Weights of a small transformer language model: MLP 704 SwiGLU, no biases in attention or MLP.
Each number is 128 + 32 x the weight over its row's rms, rounded and kept within 0 to 255. Layers, rows and columns count from 0. Numbers have three digits each. The size before them is the row's rms in percent of the matrix's.

# q: layer 2 attention query, 256x256, rms 0.142, rows 20-40,84-104,148-168,212-232, columns 0-127
# k: layer 2 attention key, 64x256, rms 0.139, rows 20-40, columns 0-127
q20 113:041143090145158086102183167117115129165104110117120075070135133188107110149102136168126093152130162138136105057153161134121123177083121126091109140108080133139168183155143104137093147202182075090124136128148111081218160155119124147112142111142133114110108161150147075128121162101124141163172133102065151149152147142096134059146105063166037100123144133204148109185161110135154124106172
q84 123:105092157079109139165111103157084135117137125124114146064154132155120113107163132146162197104156111142166210125164135182065132139147142140162060126083097150122136163133152139105187077189161087107072146134143145055131121141124099152136155112117165097129145109081154091123161085118102107088133087132095120117161070126107141152144056065076140144102104139107177128170121074124124071103163
q148 103:156156168114154080091169170143153118162062096187102106126123128117126148112093150124136073156071157119094092149164191108169112158165140126128121111093145135098138102106124108115187181173163114108142162130130166199181092116144179137195153138109170099125138100155135136105100169150151136146076130110158140144129098115183206172120157187143121115163171123151117155112103114130121195173181
q212 089:156140100077108136109123126133114102092143100104103169080114118146150134092127144089122122148139145137143107128152137116149134117174159173156134208113108139159098135100157065127110053161149105099172117173192196149168127133110148097163138127122147074060160185107118112113183128133110147122093071080134126152152035066112136165111076094143131117111111111112116163090052164123171157130127
k20 112:196108106151103152106109127093124116048115172123115195128087172139142076129097083133169110117134146113150093074098090123124178129089080104122140097131102108125164081153165142133089138086151161141128160147054117144099120146161114091069114134127101170157114139098133140186066104130153044065099117162195069115076140188107093126087176130085115153135124148114108111149157174143179134130103
q21 115:126124133104122140174105179070142138185115153149155130157115111109167094108105138130156167128100140109045139150137132126111125126134083080140091090111130184100159102144102065126116153150083128133137170055097158071177118137111150125164113184112082112108200108122124135121115101122124150140147114118099166166134085094108146145125092158100101204143169122133115111152120130037042124095122
q85 120:142125051138123139000083189148163154162134164109097128130086070142093139097148116162106052141121155120112108085116106116150064175065135113111119171107148117153115101133152110153132077076106191135154156142188112096117173085157124146088110048129096102120143154112140124198133147142128128043150136124129134134126150149091149117078127088157210109142121124110124172110129101136142166110126
q149 095:105102086133122166170114154143163091203065116112124115116122141161140102128115113129130233129147179152163108136104121133081092073179120184074098107120104133124133146152098075168093156142166160104061133106117172110136118176118165095168141168116066134114157146161155155135151154157099112065103146153121099064134128092156162143186130103099150165111128172133111100146133129122130125150122
q213 092:103160116115117157052118186068074137146159117054123098110081162140110186080173134151131098112131161096170154083089155121151144079180101126195089137128148141160130062126109097152108181103121136165159176078159168168173098103124133099151123105154081136136094157124108127182089119073153128141113146147126115159096094186120128067117158118126174136142100147136075165120145160150047176111138
k21 115:132140177069133096122145105079118097080125046142143126128193150149105162097145095105118151144155157171124113092130141188148112115114088185180190153126125094152098209112091200145152124136136141118137127145121115144076154173114108097107151102072158139101111108129114104107123134125169106108121089122127111163207128155123092185091160166132079081134138122134122157150179184109108156144141
q22 122:119078123113110141144128080109172108114118137167130108094078073136067138152154179133123212136125129122137091067131188093153148145119146128145145131113065153071090119107102168129161116128179181059128100158128123127146130085149107113117118125074091146144114133143137054182131121129157139159140185090113113201116105149165096117143119111165118132181109157120105118112158122177094137073164
q86 119:114134112107097168161117111113164206152089103128172085121138051143158142133121097154149074066128068101082160136163171133174090117075117106140120112105094118111121116131138110080151123117153116122107103135088180119119093100056103137178140113122122063166153116132190096109142163138109092060124113143119121091107101151069061099174085088166154101093115136140179114127088160148112148153123
q150 094:163146183124137123164175176145105077127127148129103110104146109125090096152156096110148171180169180141186053100097140147081100104148187118113094149201114127152107120087127123148126043130095085112124093129149129096135119098143133120087115103146092184175100159127147119165092047114100117146151113121128117128118153060101100117184093154080137103117108169096075160140164087120175158105090
q214 091:161153183121143141148108157135100166156190131162162160106137105116125069178120110106134064115143170055143132140081099112174150101134108166119033148153082158122109159154111071049084119042064120163131046139119116141139145115133138053114137084095123137165139137137123118067098141152079103112116092108098148084144214080072131155157088140099150111159134154130159147193126139127156152178073
k22 101:115082078142102141137109139148106158065144149151105116092161127192160088132108120143146143128097161107112159051092062120124153173206148129110115157139154111165148145145115086097179116182120136169188157142114154155102085119125074117168089135162093138116139115141134133130084138171045139130082151116145121127119163123159235123162188114163104183127096097130162148151169155125148151164108
q23 125:134131129106106122110138071139109171083112135117123141158157129070160089127176048122158146101114158081090093153088170099107157149123080117137141158142157123145076150106140098121108172097157147113107160103159099103132123110127156106084105157119078110133095132151059093076144113100158108159107155163142113143069171131108111166111136133097124139104138105075116126140143154123100161130141
q87 119:127142061123124139117105170121070114111115113075146169114112129119149114082124101133107084174151174155152039106121167078099101098124142138109083170111076105110139106107076073136099147053113117085102094097162180111166149110145141149129144186186106114071198095130116131146189152116166105127150144143121104130184111148088139164167088104142091151150157119161150097127069145120097140103137
q151 108:149155091148144079139152163139140125089144175079071120163138106101132105150116091168103155169138137038117108123090135094127084181107139070126128068140180221139126155121140138139169141135150161145132157139050075115138118139047100143140122087097153109122115166182185128159154088141108113086119143142121113150088130106158148132113135125166157132147112124159138159134134140104146124139135
q215 085:113105099104105117134096166099115167153136137090183087145127173086115101136173113138176153148121107129123126152161094114133059058108122109172088151137128146136126095152078145122179129119150170157117156085094181145120109153151153139150083151178155156074098078106149097109120066126121202104128195124134163151098130147119125168182149185163149135040089156147165060120134142175228141128098
k23 110:119122104128142128150130113148210107200121176153138103108154125177122164171112148107147121130136058190095145190143154102138126114209132177105128161129087028139105160131141117091084081127136143159041072146102124106095154119159117087115132157087085156146128091133136147067083120126129175146146043107153106142135091118118136133139194138069124161145090107116144117186134149096094095152144
q24 117:066140159097174129163126129154059082120132145115158145133097119144153126101108144151108179164159070144092171095103157085105051124169129091094122130138102116086091158097110130091130125118117052172094151135185127128117082118080137158078105173124063144172142146070178133123164124143077196054139043116148124123089170111123168124114143109068128141141134122110081113128150105136038122058080
q88 110:084109088158070093144189116159130142124115210143101098138142125116156123194101090126175106140176200112166147117102159109167154117120138113168138049127132135148169148149157095161140125105120127088156089100127119134141144155125149119165179111153100111114116091183116128115144123138082096056096143130071066145111147135146136136106059081136104116187099151214104110181142156134159121070168
q152 107:080154159132134166160157085206100158095100121121103125089138111135117090088146109193073166090050089149115124127144169125115118117136103002103103120135099143143120088154110140097082117114122113176152110148145130127117114133139093094123076152112120190129135136117178185184100129093116118198110108161116129149192161149132110114143121177113142134057115077124144099117119111133122110168116
q216 094:129111133087079114081162136110130110165132159145155137091151161166153067173146097105150135102133113109125172064133122085106119138121114097128150118141095101093157085153125142126143156080136124105132122095094120172124146134146037128136143178152053168136118135141159174081140152156152147165077071144138126128145112141140133039154154143141196156172090130148104108102164150152124137070192
k24 102:184113132142091155157127105116152106132147124116143120078119125134118159116157200101128087153134171180092081138152049123130164098119124228161157117145134172141117130168120154139146196079148132115146142141108145155108129116145115125087124107118107151181104126098094064136091094067142157137148038161121214163079127137096157134144103152149093084124168059056108116099072135120120098138091
q25 118:079122167116133145137181133144184099120141125174134149148124130116128166074107154150178117142088129147166150085102100148175199081096162085226100201127141102130138136102107134130146142078100109188135086156115120147106154112122096121156066086130048132115151159174141159118144080122173081153151136137124124130117192115107154221183188139139209119125101157127114140100114133161086184170116
q89 112:167138110155084047122134132116132078152119132133153074203137136171116052136150123149137092085154084101163173184160172145069129140112111113132117107072093147139135141082113132109114147163118160139185163125114155136117083115094134078108122105181160180089135116107168154112092123111095082092089075117095158162158108135125122129178065085145099149103130142092075124190103134106149170093095
q153 102:131167116127152131137120112147105146127186155148107185203102147113134183105070187159125159088093159129105119125097080193160134108116138128118135105201117132097134138173156145152148113133114062075132150114173126102155112146146185105167089154106089206143168175151125081037137154142179130121135127139170169140114118102133105185156133107153130108110181070220115137078122183140134140146127
q217 097:085144118090131152144119167069117112051134133147134078178130136106153115130112103117188100109153097180107156146149134194140118175131135133165141123185129165129101150122179181096107080153207104102178118127080132120111148114097140152126145108083113126176198125114141155089163125137149116134113152077141160149088067086101104127150105070180106158163115131167135137099157152136169136152127
k25 103:134170149135065193123160190154058154187123161147119117070073151096089135143132094131127133146124118125155099074135113128122118193165124112121168070096170142075145168086121150106111137123133218096097148119154095122182101163193093142107201082102126121148123074133112076167119153109122143125143127134149092116122154107108086108069175152099191131209143129098137151138157094138104125062152
q26 127:138077107119072077116174076206101116181201144198138180094127087175087136148169129124077143106121172102182147145157027145143125173179143085134105149189123138102094136125128118136103158154068116080112105149093137151123135080118167117109173062115160104175141127168157155140160148163125162115099120137146089100130147111087131121136110157124167067163166113151140127122130123166132181174099
q90 109:159115196097131097120137110184086167127107117130156220088137098130146087110125123121121141130109117147125191098092183174123182050149164146130126115144119131162149133160149106154095176120134174215146158127166171110107127113114074144138111160160142092105160151178091168144133116054081133099128113122141119162085165165136155122112125193071126142070106117163111109173127126113138104109140
q154 097:138188142153148070166126093157107096130087137112147150115068128127166144091130134110094138151142171064047092086174172157110180131141136125149148121123102168128156137145129129173101164128117097167140096141106156168155144139181184170122116097070053118128116091155146107066156116163158140095082136122158024032101093101131186123167100092119152125104132099106136145049099102114164142100160
q218 093:132119144158110191138187097181110076144147143133139170096124104124122090158094212155103114102095165120079147133137111110126169089107119132115092115140133124149164195136110099060093223134126173099120127195109100145119121090086132128128143136122165140095112133158149093169170159101096147086104098128104084110086110229110067112123143109102090130137152116110160169132068158093117109126102
k26 104:143104157166148161119114155078163106091162122086085087145107128143104136179139115111187140141141085070132116128117115102185153112128104164107142115180160098098115114125136181071159102082147139116143136138162132131089129146154181099130119137190101104095116115096123153110112125103138112155132166159158192102186101130129094112158207189172098138132203093094193143109133129109141119115149
q27 123:079097163118102150168102130109112158141156152122130136167133188160114148100117107119206092171123093134147158095127192114143110113138109102202053121160173102108180111123164076113088160067120136133129110116114136138193103097120145126089078085130115152101095098143198148108092116141151075105151101115122093099159094156107117102115160091137134109170113067157096126072142146177170095048103
q91 121:135150108091129151126119164142096101082127092138131139159065131073125080183111090200159143141122171163154112042156111111115110131077124119115138129129104167116151167147117101126139161088129101197135114131135104111107160116162123139150119121152131150153133149157079089136129182109118181121156160134114169163122121016128142132086089094136167156120145165165062157126170132123173104170124
q155 095:098130119116147113131143069158073156072171081134085106141164078135083171188145103119110101116164155153136155116152091112092143132131106123110142100142117139103142094088178125109142091122173042145112130123068153132156147163111128108146119107095150134126138140106145157148120134120111147099142118071085066130231102208180092134175116120157077098108142102133106135115154089165012087074170
q219 096:113174077111112115120127145139099109126127156091099135173121097120119111108148155166073079136172153092096136119149097070113166142118154174145130159136130072179104117092080166118104141117138101135119166028090102124104146087172057124119098143096145166136146140123174155167070155142171131165141114153124157164170105091170169148143130137056122084143161105091171133141170149088105165154140
k27 102:119070094158105037112129090116180151166135168102160134125157133104138115101113120125100162129083080091139196132168143186138127119115111182051177152174060180121125155176077112057171132168092152062136159121111145107137098137082174115150144130152150113136149128140152128079181112058162080124112097141132146178094178156174156104110152119160142120134163162122179112136036144103124127094124
q28 120:142123072103131137111097145105093160105155098131133145096091071169081112127167141165128120129164175219133145123103096139132125133131157176123139102165173060060040160155161155135132110110131114107169198158102137162155176085143124138165144163165163133090102144082055139106119138124091106109131037098157116114117155144097139086097121175124074138136059161120097132064170137123135135139109
q92 123:123095136123083150099091145128161094118151152066159204167102135128146059095064187127126159162139146044133097150147167143150085091117175139143132151082121169134139095163111116096110133081121188114142151118130106102064127151143115180064116140128166094167077155155181097187040170100148165143098115104156140119159132080125141142152121151153141158072124109093077133148118089095082150095198
q156 094:148150159135117128099133106154090116135183172122103123129146105110131141184132124144088082164091126212060154130094180125123118149140145111132113149145048122146075159158156164155139164142167099152119144112087083119146192139119117096169151157117164126136157106113168165120169145184102072174143158112156157151081139242150062107132109148098128104114128089134149117113121128103231102121099
q220 091:106155182139091118093115089162121123130133148090166121144145155087155134077124155115123087098146093168135136077129112122104167124120115171112083137088125127126167129177109130120130140111143141137125113077108174153132114112130159128136148117170145098182148069118114138175100169096167174081130107112081135122196184089160124096168121138170120120158160089086112137147216088074110177032144
k28 101:109081172128128117104144182118062152114064112141143075127086155061112183111155096066133103117083130096159130112187195178101179114099096121095127163174159136118198115085149143156127071141104075220102109170164132095086156129154110109167186142144160179142197109135083118099165056175131157042079152184103098110104160124118134153151139149082103106139084091151139121128081141155079131151136
q29 112:104182130202126179124097176094145101126109147136173171130135194166121135202169102130128119098110092136091131124112087079119123054107125112232141182149192123138066133112155147103130117111093087163075137142138157117137130135137089133182108112110091140131141132154140157085102090130159086145120122130124137122124165096111140143121077107162163112132147161151136158156097176139222142112084
q93 110:127122116192118100111096103164088125165119099130154115099130122120127157141070165089144100107142134192163122161103117116147104158113108191136113132070113104121129083129176197100135126125135134146061129076073092133038106173087124137134087149114121123119153138109128121164113129161174171064145168172142159107134156164164080137102137192122146190055144155136140114133175169140116132132098
q157 101:162150138106093120179139102110126124117114115124165161144163129123107111099147124112204122165115139134108149117172142074104086067169118135128153125126159070060161138134130105112124137078131134167091087102189070141182115131150039139131101121122133091132132061186197078161109135182081128130156083105129136082092130052123197174048120136205117081147163122205157088138152122108150144134143
q221 095:081100107062122163153105151147127160099130086149115146206127123187132158064165067106201096193120168122110102133095127101106167066081119130180101146168130124171116163055135169082131074169161096105100145093146097100134132125098089147123182133099058091093133138114090144091097114150114177131101107141138150236080090145084193166149135144119135137118137106186133141107117150119111105141097
k29 101:152121139093086150095115146117126139148137150082118090120125169115151103118141058074105137115134097116086108084123135122160159174118064120043118152134106127148082108075156095139088151118143117085165123144127167112146143121098201101137151108105101170080095084127131121112110142114188122143102104013155118165144148095153115052153177070132111127177099127130075161125120077130092103119161
q30 117:076177103094198111119110098117122136174111157117134146203182156093164143069136105116112099131132120151129113174112151095134115162102127097147159137158109138102163116104162124120159128061175097147106132080158113072163116095129100149137176123147116104145081104110161074089131158132138165132166148152157156089107089145138170126203143193101106084098135095126116098111144138166096132134089
q94 114:147126122122095115138119133106141183113150152112120124138183178172091070123079124151148154160109139136149096154101118122101185120132176165105160151165105102097116119150154163166131139190145084103138140152138152137198118099178139072093109143140189127100099028197164167177076131111081176129121017166112116123144146110150151112112140149193167137142171146118126156118155162106136077121213
q158 099:131094117050151109160130161109164151157106135129170115114134087130081126142173119098136101095137154106163141097122146193139128155158115135218075085083184114157131115144106148119100081048171104150092110116157113183179132157170123151126120127119124051094184122122063099067162109085119143150103116078166116081164107155092116168145113089147137048155107144125120069150137152116140100185131
q222 095:184155109133132119075127139129109142145174121167128118119077091106119080166148120087141115096100170114105172028131081120147177187091103094152146102129128105156107135138108119059137083074063147150109119121123072129180137128178097118127131082101051211123116111142095113116162177069093077098123143083077182112160085145157141106133137090111127049144189158118136146099141152127151138126121
k30 095:121109129165140106149113099127073125132123124116101127163077133133130119154096133172123031162115098098160148155138101100150084135104135143076095162210048147133143130075127074155155085118129148113108104102125115067117149180135130108134125104149133138052133172087137092117095155163152129119169152113152083128113145101124136125091106091094084128134189109177085168123110090077100137136096
q31 122:117145115101126104160100202106071168133102160151143131091144083129077152137115133099139137099107090173135147066129213077120141120095129095130140112099146100172171128060140133135151092143154136153125132152154184117138121085183109095114036108110129120090150045096137082126166106192039102143132152167085150098158125135122137152155114146107148077062095148097147172142138088149131104094174
q95 109:114091113121096166163131089099143120126169131168145157194160165162123131141112162100095161151148067129151074114122099117133053148141146132105148139150074157157129157136197145152059175117152155146104132102054084083134120178141161177170141159093164128141157120094134105172201140171166073109143141172183187119171151129161112093151122107117103134165123131223113133125125150081153195125067
q159 094:193126113164161147148144175107092129164093137220073101144118150134120087082119134123118098125175127121101146141080138139114140137157126140045100062105211176139154120120135145159149154133147096085143125175176175147032173109118144107126125085144173149076145126087141104162147145039126091124134145111148150109147151156112126168090160128071118067170142131060107123152172105149102138161151
q223 096:128140109101102063171113146137096076169124080161173169132113167122161098077081149104070089088127140090153097100156146119165122119128101087113102135085105127165152124147107123113108161158150177149121112155147038108156150133150157162095162101121158106174126128123126075113086108115116144138117147100110174111139095142137154101109107084035158136129175138115175166130161153072153114120122
k31 100:126153132142137048103134062103139119095190138151130165099117146125175110113144160133120175102168170079215141184155179122115140112116163118185134136164132086099102093069107071150166108115093120140080084092154096151122162116087078129084105117093100126105099171197050149158080120161147177131111119139114134151084135128113139130087114080114075167132124112103146130133119141149155043163132
q32 091:116115151173041124127143160145112080148141176137070124087159107173113129125145135118068153098087132122177130155089129127142116112145119128162069110101132144153136140074114107098095155123173108149166129133186082163160120138096180128077185087151117111141156096102171083111157056153143113115153145189091088115157119124133066125109125072159122162151101067131115136153099112183128144122073
q96 120:066079112135096115142208150147133114139094165158075082067165099102110139151145141101129092107179127155069128113156094108087161144126162096184123112126096140106123114129155148112141141135129103168094148133094122128118105064095187131134127181099124107118151126132178087131121155163127119062094085186092105113153099114133155123164152054135169134139134106098102102147171133065081162152133
q160 075:085102122116085148119182150176104120131141175207147147140109147110110120121185199149086138114114102113171147126190118084147197162177144103099080080111130132140149092142110128112108208106180103124153159115097108160163120096107100168138131172149161112150162200196127144119109101163128142152095098154118156132124132021143105122105099119185145086110100120117097168095128098107118129130213
q224 042:075149115133080122169161102165135124128096154154078067123159130160142099164139120138101086176151066155118104126154129106106166153167188070156115155145153112118097092135100133158090119169138157153172159115091088160134126106214098119157111145149141153123129179144089168157172134130146178169096134140139125152179059080118148023102174068147170113188128091163096150140096121162131113132145
k32 070:158164113132139173104125058152102130118190104110152176121144140103115128120090133072185176142113093127095097188128190117158101147114138126112185138095182096060124128150180102180132154139108151095122156125177158129053166123153095175171125118098100160144123101098056111083151115133164060184107158130148135133099135145127117169168118110134149125176108172104120177125112149131118116091156
q33 088:112127107145182103097084056124104154031147080126205090137130139110155108162116134149194104109202077122070092085153168147112148116098129121092179166200174103099096126148085131120141075155089109167114088106111138176104093115140091101149080138086103136103117170153052180146086150105098170137114155084165142141111103117110201126169121180133156103128177180114127122117164113109125078095182
q97 106:083144118131155187085097102099207162183079086088111110213107159095156089112099131118144155156151173112127082132162139135132099125115101112088129158149142139111159171123079128119175165132154094126097171185136095137136115137206086170115082105180110175162104138081106172066138044112166116115075156087170127091097161130173096166133147103112131175140112118144144102128094088132141122152088
q161 102:154159132120128086102146146101185119171150107077122140147095171145135137130125128123134065136161227117103130110149178172173096205084106122125151150114147096139060213146089145085130102125187147046142164087128132128102109183122139102136098111124164163090126123198144145137138116136152138177192174101197147130084122189148077127107126090156042127167093137125105128193105115113160112166142
q225 050:199079133133171086111078182148145117181141135199149136183128126110185134076159123084126115125162172179114168113071107161158087164121113112126082125085101109122140150045133144060097130188155192110110137136119075132111151168077183114078123088103102036135139163101107164119091168110075119089107123175135158070121226133120154075140112175179140128112111145094119099150146113097117131104107
k33 082:129078196129073122182157102137099151148138159146122153075179152164145095126109082091136162077134074142139137110104106076153127138182124106147133158125108119177148118095159135148198174050106098145094106126117114145114122112077150128120123143091132171172081112098189109092186128142120110128120094130114146128155191136083150082148213129134107109142167172082132165104159148158086162135108
q34 072:113169078130158147097116138085139135082130107123192148160044153067115094199106097139153133114164122150116134070151125110144125128102136101097204143113152110125095131125155166139166134190130103167092114157089155123092120123182086146151073138098081158143128139120122121119108111060151165154081113055179147142102077104159136120131138131142094104115143173087120135083146133146142129086156
q98 099:134083102132135167121109082099125118133080089139115158135085067089146112143128125177181139190127093101118100113134152097166187086115130178138137145133121084112142121215101140127144053170129149102176052145221187094094124090186116129143074164130150170144153138090120152164162112063133094153145104104204183134096152189142112101113131081155174146141148150105064128083161116101099125168105
q162 100:130112150163139137130081173046149092156129102142092141124094090120132085143099124135172117111168116194169153103140114143125107134156116102118163132147159098085069148151099171126101141120102139117121180161104108090133102179115102132161104137111183203127142140148155107159131099074155106139159174143158141080138103139156060095095117140044090136145070080165147159146096146135157159124098
q226 052:175191150158124097113095116095127114117158136121143073137134133093095197095138189100118168142077112141227142099071088143166083153087126110126130132118122180136141149093134121101198125148098126093108103161153175091159105151087167124097135130106106108105151145110076126162108089096112108128156107110160082112130143110115083106113084159109119121127142130122141142137150084141161136143045
k34 083:189146132175125165159094105163129113132132151118139123153179199156137157131131131126079073156137105115105100128073071183163093136101084119148068096168140110153139144083103107153066101134167140159109142137094132138132142120118141140118200146104067064093101131094170138123081156121090095140088114094102099156138160167128170141142142112093182118148214124137075103092095125130119092162124
q35 063:119086075151141107128043194135103091136145167123106082089133098112126154176154143185135075156129121138081147153102136113140094090151138110151104097046137141085150183130115154135109121156100094081103157169127090143153154159128125135082117117119181122106155134131072102119095122155131151137164072118154134127107154148128090094109079151165062149146082080137105160131117087111133146153094
q99 098:125149102123084094151144128125123092086171130091144094103117150191119148162113104117030088117184095210137119096130161156090124153126175119067119125102098105078083153125124124104123131192100113138122116163161162151083091115042165104178144152114128136181121128049116099142146179158114135078111131175124148076125164088161106099145106126108097205116153073116152177163117104154197088093123
q163 105:152129106124139101114086128130156103134098146146130087114142100145094150114118132136115134130142139115038108171136101106132070126171106140095143129082130107097092120163166196128124152098067096131195145105121160161130159101094192148136142112139166086139128090126142095145162143171196122159089078195117103184143102159154119148106182137070102074149080127104143130127111167097114186117087
q227 059:166109092105109166158139144164153141119125090139173159163135104127119045125134105114116060117129138178092113146202150086122105122178178115123136059096141135109148152131127105116082146164133104064195176135079112175120087139145081161177124099112099198131169125082099085111139138139168133186116091139132138146087095173157075084141107116127115124153116141149043151126130168131146130111188
k35 095:122158145138140132197134081146146124170100165106126160088135141071182061089121102119135170070113128104163133141098126117133109122104110127163113152149212146169198120187135105163092094095165100100141165133172115112100139104125069082069156107140067160095137098211170170092076105178166114104097120122116101176151118108029159097096168099213127133120134123122106099142188106128108131118128
q36 079:115113131135084160137199135083137146127119148162096112112175071149067138134114161134122105104083128143136177104106123136094193071160146163173124111093138152166131128114161129167174140098155132137164119155103173190159128131119120118142154154175176130103145135107179093096167098119126178079141120124116124067135128156160097086153084133162051109093126201120107066149122122167111172165112
q100 101:113096108113084136137183053174131117114045116105098137121122103126094123181181127116168147166125085128109140139130106123149118069152133084110145121115167132149068140156111118109068158078107116110137129077082069137128145123091141183153137153077125104128121201162071110130153181097179119113129119126136077119167121116129170050144169115161123077111179159059123114143144120093114124145093
q164 097:143180125155119066167181163094117118128131128151072061158158100116075108079201053095090125068126174126113166139129097128115097144120075145142094113086111118088146118094090088109127125092140129110076151171144106133161076102108104113130073123115168119132128130140212101098112107156121103104141097124155149069141084121054149125108151126132115127079194113158154116144118130140074122151114
q228 057:101164114180092092158149121132090093125150153148080122116110124116085095136080115140123137110108158071154108095139100152161161070103098143144121151043171143135093072169136102197131200119053136129107126185138103122088094139150122144117111145172112074136174124109137129139104103086111116129170106085128142140135134079156127114112105140132140105102151118099159075157130064131141162155137
k36 099:141130157136128079108113107125101134143126105168163130124076119089142161152111114100164108161128170079141148170201140110114032133191143134122070067103210142149140141151160151199088133120139104152127112130114175094138188118144135151108127173135064163098165093151046176165127139163082129134099139059096149096118107116078149196150098195112163104118118145176150168102130124088226098123105
q37 078:073094106143128152210142180146066179107108119124092073087151073131090108148069117172163088153066139154148145112119114162096194109140180100131136107084121091134086138126145141110136181146136143102183140161133170134111034092171105077106130063110164165119146100097134135149142098127116166047131119151185121130120158203124115138147109111103074114150121110118081104113147094131095118186162
q101 099:115129080108148077105136086185129047074133109089151106127118123117151110115147150096136132142113104143134149212149118103146120128167137126103111112166076151064050153166120181131122089142136087099253108115099126093111103101114189146114107112100112124162159184175059108117112134126125177163133129080147053138118116111145098190123162114093100115091171109173122155113122133076158083170091
q165 106:138097125182075092123103172134100124142098162097139132125149086121120150103121098082080141074155090120107128136167102135121126137106165167117126140108113167114170141121172198127129127124168137062118119157193088146123112188100107107121168124165136122184121130071134131129163130153115132115112125144136125196102153098156135146150081110166202105147116089124127139128112092129050058117145
q229 065:121159108136104149221091077150124139109165127113127104152158103136128086085119110159155071122114126153086109108150135143110113097127148097099086121051119142142150121182088130139098151174080069094178160162143100120124102129123182080093129158169154148130117105147132156125135066106185163190148088124147128187066083081132106059178106111113164152148106146098065086120132098123116172118162
k37 096:083102206133183097116106130118157151106139134169125096111111195160136142149117160148144048161131143150098140120138141123143141160194103103144115082109148131100179125115151095111115109123110162101086067096052097191147133099081163141165087159112109130142147177140150124126114141126116086146146157131079164138168061121158197137118141158104145156154159170186136121134112161126136149078149
q38 102:113136115178110142176134109082169109155101175121094101139095062142161139077101132138174102121132147108192093104109171116095108087120184166124130154113133122107123095131129109224145134143124156111181160160145134154177136114157112128132135108079145108081126160117165119152125139151119150111121151164144094140187095101128146161095119111141114147134037085148094036153126102120031177106132
q102 114:086108170061138117124138135193142140085096096157085092108089107113094074142109140128157108179118123070087142100118146123140141083132123088123138134141085149161072152125143115091122144122190138090093094106113111118083135154148107115090132056099118145141111142141158127082155177162145173120130124136145132151198163143123102073144099101180199187117172114097106213094119117158146108203113
q166 107:109137125120139078129157087105137171145172169124133158176183111090119102101125107115106096117139129130210122069096102135159163174141100150171136111124200159114103144069099139107134103129155165213156117170121125152117154113103133170135122128136074118176096161094113114128096089111096098177133089045175158103129085086111110136204157108115094122127119094147127071107157163189071134101080
q230 091:146098139090108180114127128126168136060142089086155118087178142088121156160113192147149127164098138137157137115145144164115132176127104113126167128085091180132194138090170090159180159153136133110183103143095084140108151129110153115121088123113102122204097104135144134121195084107117145152134125149140099138085120109154124120147090088186168155072098143093086093098113123131119121134168
k38 098:134158073095072120145114143150103086140139167095145113098107116099130145144112123095090169125118176103142076069188163168135088070152156147080110140156110103123106180153115149120152089120150017128077128119175150082090105116025129149109113162149176138119110110106183153165079163113133145107152114131115102132129111170141179191154155131144132124124081167155139136121124119135135157110137
q39 088:161130180078175077126134133067194085135126123111067143177132103079106160113118088149162131119143190046160076139151182111111134156130110054204145164111179173123080115106115155124117201114134136123165161118150142150050116122190080127099186133175159108110126165089137147202106112136082117159150143119137189099089144149129037156080151132138115123151118106163090090086071133139093087098179
q103 108:115149132131132179117115125140073138114121108088139146139178122075127133129130104125176126125101073141128076083131100108135175149137111145081167091108173101168132112112123104118155095141124162055054122133147171157157119194163152091117036138155127171102080122149122119120109134130131144068124088127109161098163106173158193110109166116231181101134146118105145170120153125145151166131113
q167 094:129074153101158108133158130109107149149140158156102111146098101169129096114087140127140162182139171141068114123106144161140157090194176072183083164139124080128117096157137116108189157161109146114122160133063134162118110141157081106147157084124139184182132136164138157102122099131168150108179175109141157105117147139108128094139098083116123088149067149135109139088109192164117135099202
q231 078:197147186060132100116115115138174157118069140158119197163195175173132141163150164093129172146169100174088127038101144167098090121143132125157149129144172143106124087126152126044142173143089084057085141120145124157090161119067102112140141118140085078108099090150145201122140139153082109121106105139180097038107124100100122096121151170130157101083150146160130093126144159165132144117132
k39 097:135136157117071120125088101186176147103137167096126109104074094142134133080188144130107166076113204067181101144152116155129129185104124136184139082139120129104117123160182137177152140122177134161147138201142089108118163123155145099155149152108091111135106097106085077159130131088139154140117099126144178130097120115113097119126151131124081129146137160136154094122112113035176178109083
q40 091:172171077142113081117090126101133117115121105142094115183192132136104056138091148082181189104143129105146161116094183120153100099135120189104146113183093098093203113149126113122097185156111068163129141120108140114150158139139144120130128125152118117113125125138079166182086134086193158112109124063214103147126138088152122131127157093110061139151123117139092165054206111078193114089155
q104 101:152090121155145117066082120095133152083171167111124128174143144111154135103155115110107141112134163077081133118148187137181075135121210102124124146100156156090109128152094102104086113105145132097166157125089160160135100102120096128052182163124159084168141140120092166144112078078083115144187157116186128135110168050089117119115142148128113097170099123206075129126106103113167133156068
q168 104:079096130098112155152193150168142126130092214155114157119176189152107060143104146149074129109127108133184140168155089117139153146135131088081142102135093137139163176116134133144162168149107133100150213070138132154160148229159122135143093152173121142162113146093137134163113066156170149117106129170147139150127056144163083135055145133172148120118109091105088162120142133106139112120174
q232 077:123128091116109166135159187115128117146101146111144117179103142089132118105110085100170092106130168089158141125183165129111225117085082139139173101096111098116160159121141172136119146094174162097071191132146134082077148142125155120139091121079123100107159131127141170191115061107125172084156150147144139139132117165131119088134152129123140177041140091102128106091131105125140074136161
k40 096:152144129129171102077096100136210135103056114107110171112130155106134136128127100149066136131139062216100093089086135120117127122083075128175147110125161161146128126168112156123117080085142134126137191166154130101135132142111153106121101125136099130100077158166108143088101134155164078130083026167114170173131115151168149090115124132187153153136089094160129089110123111149070207133131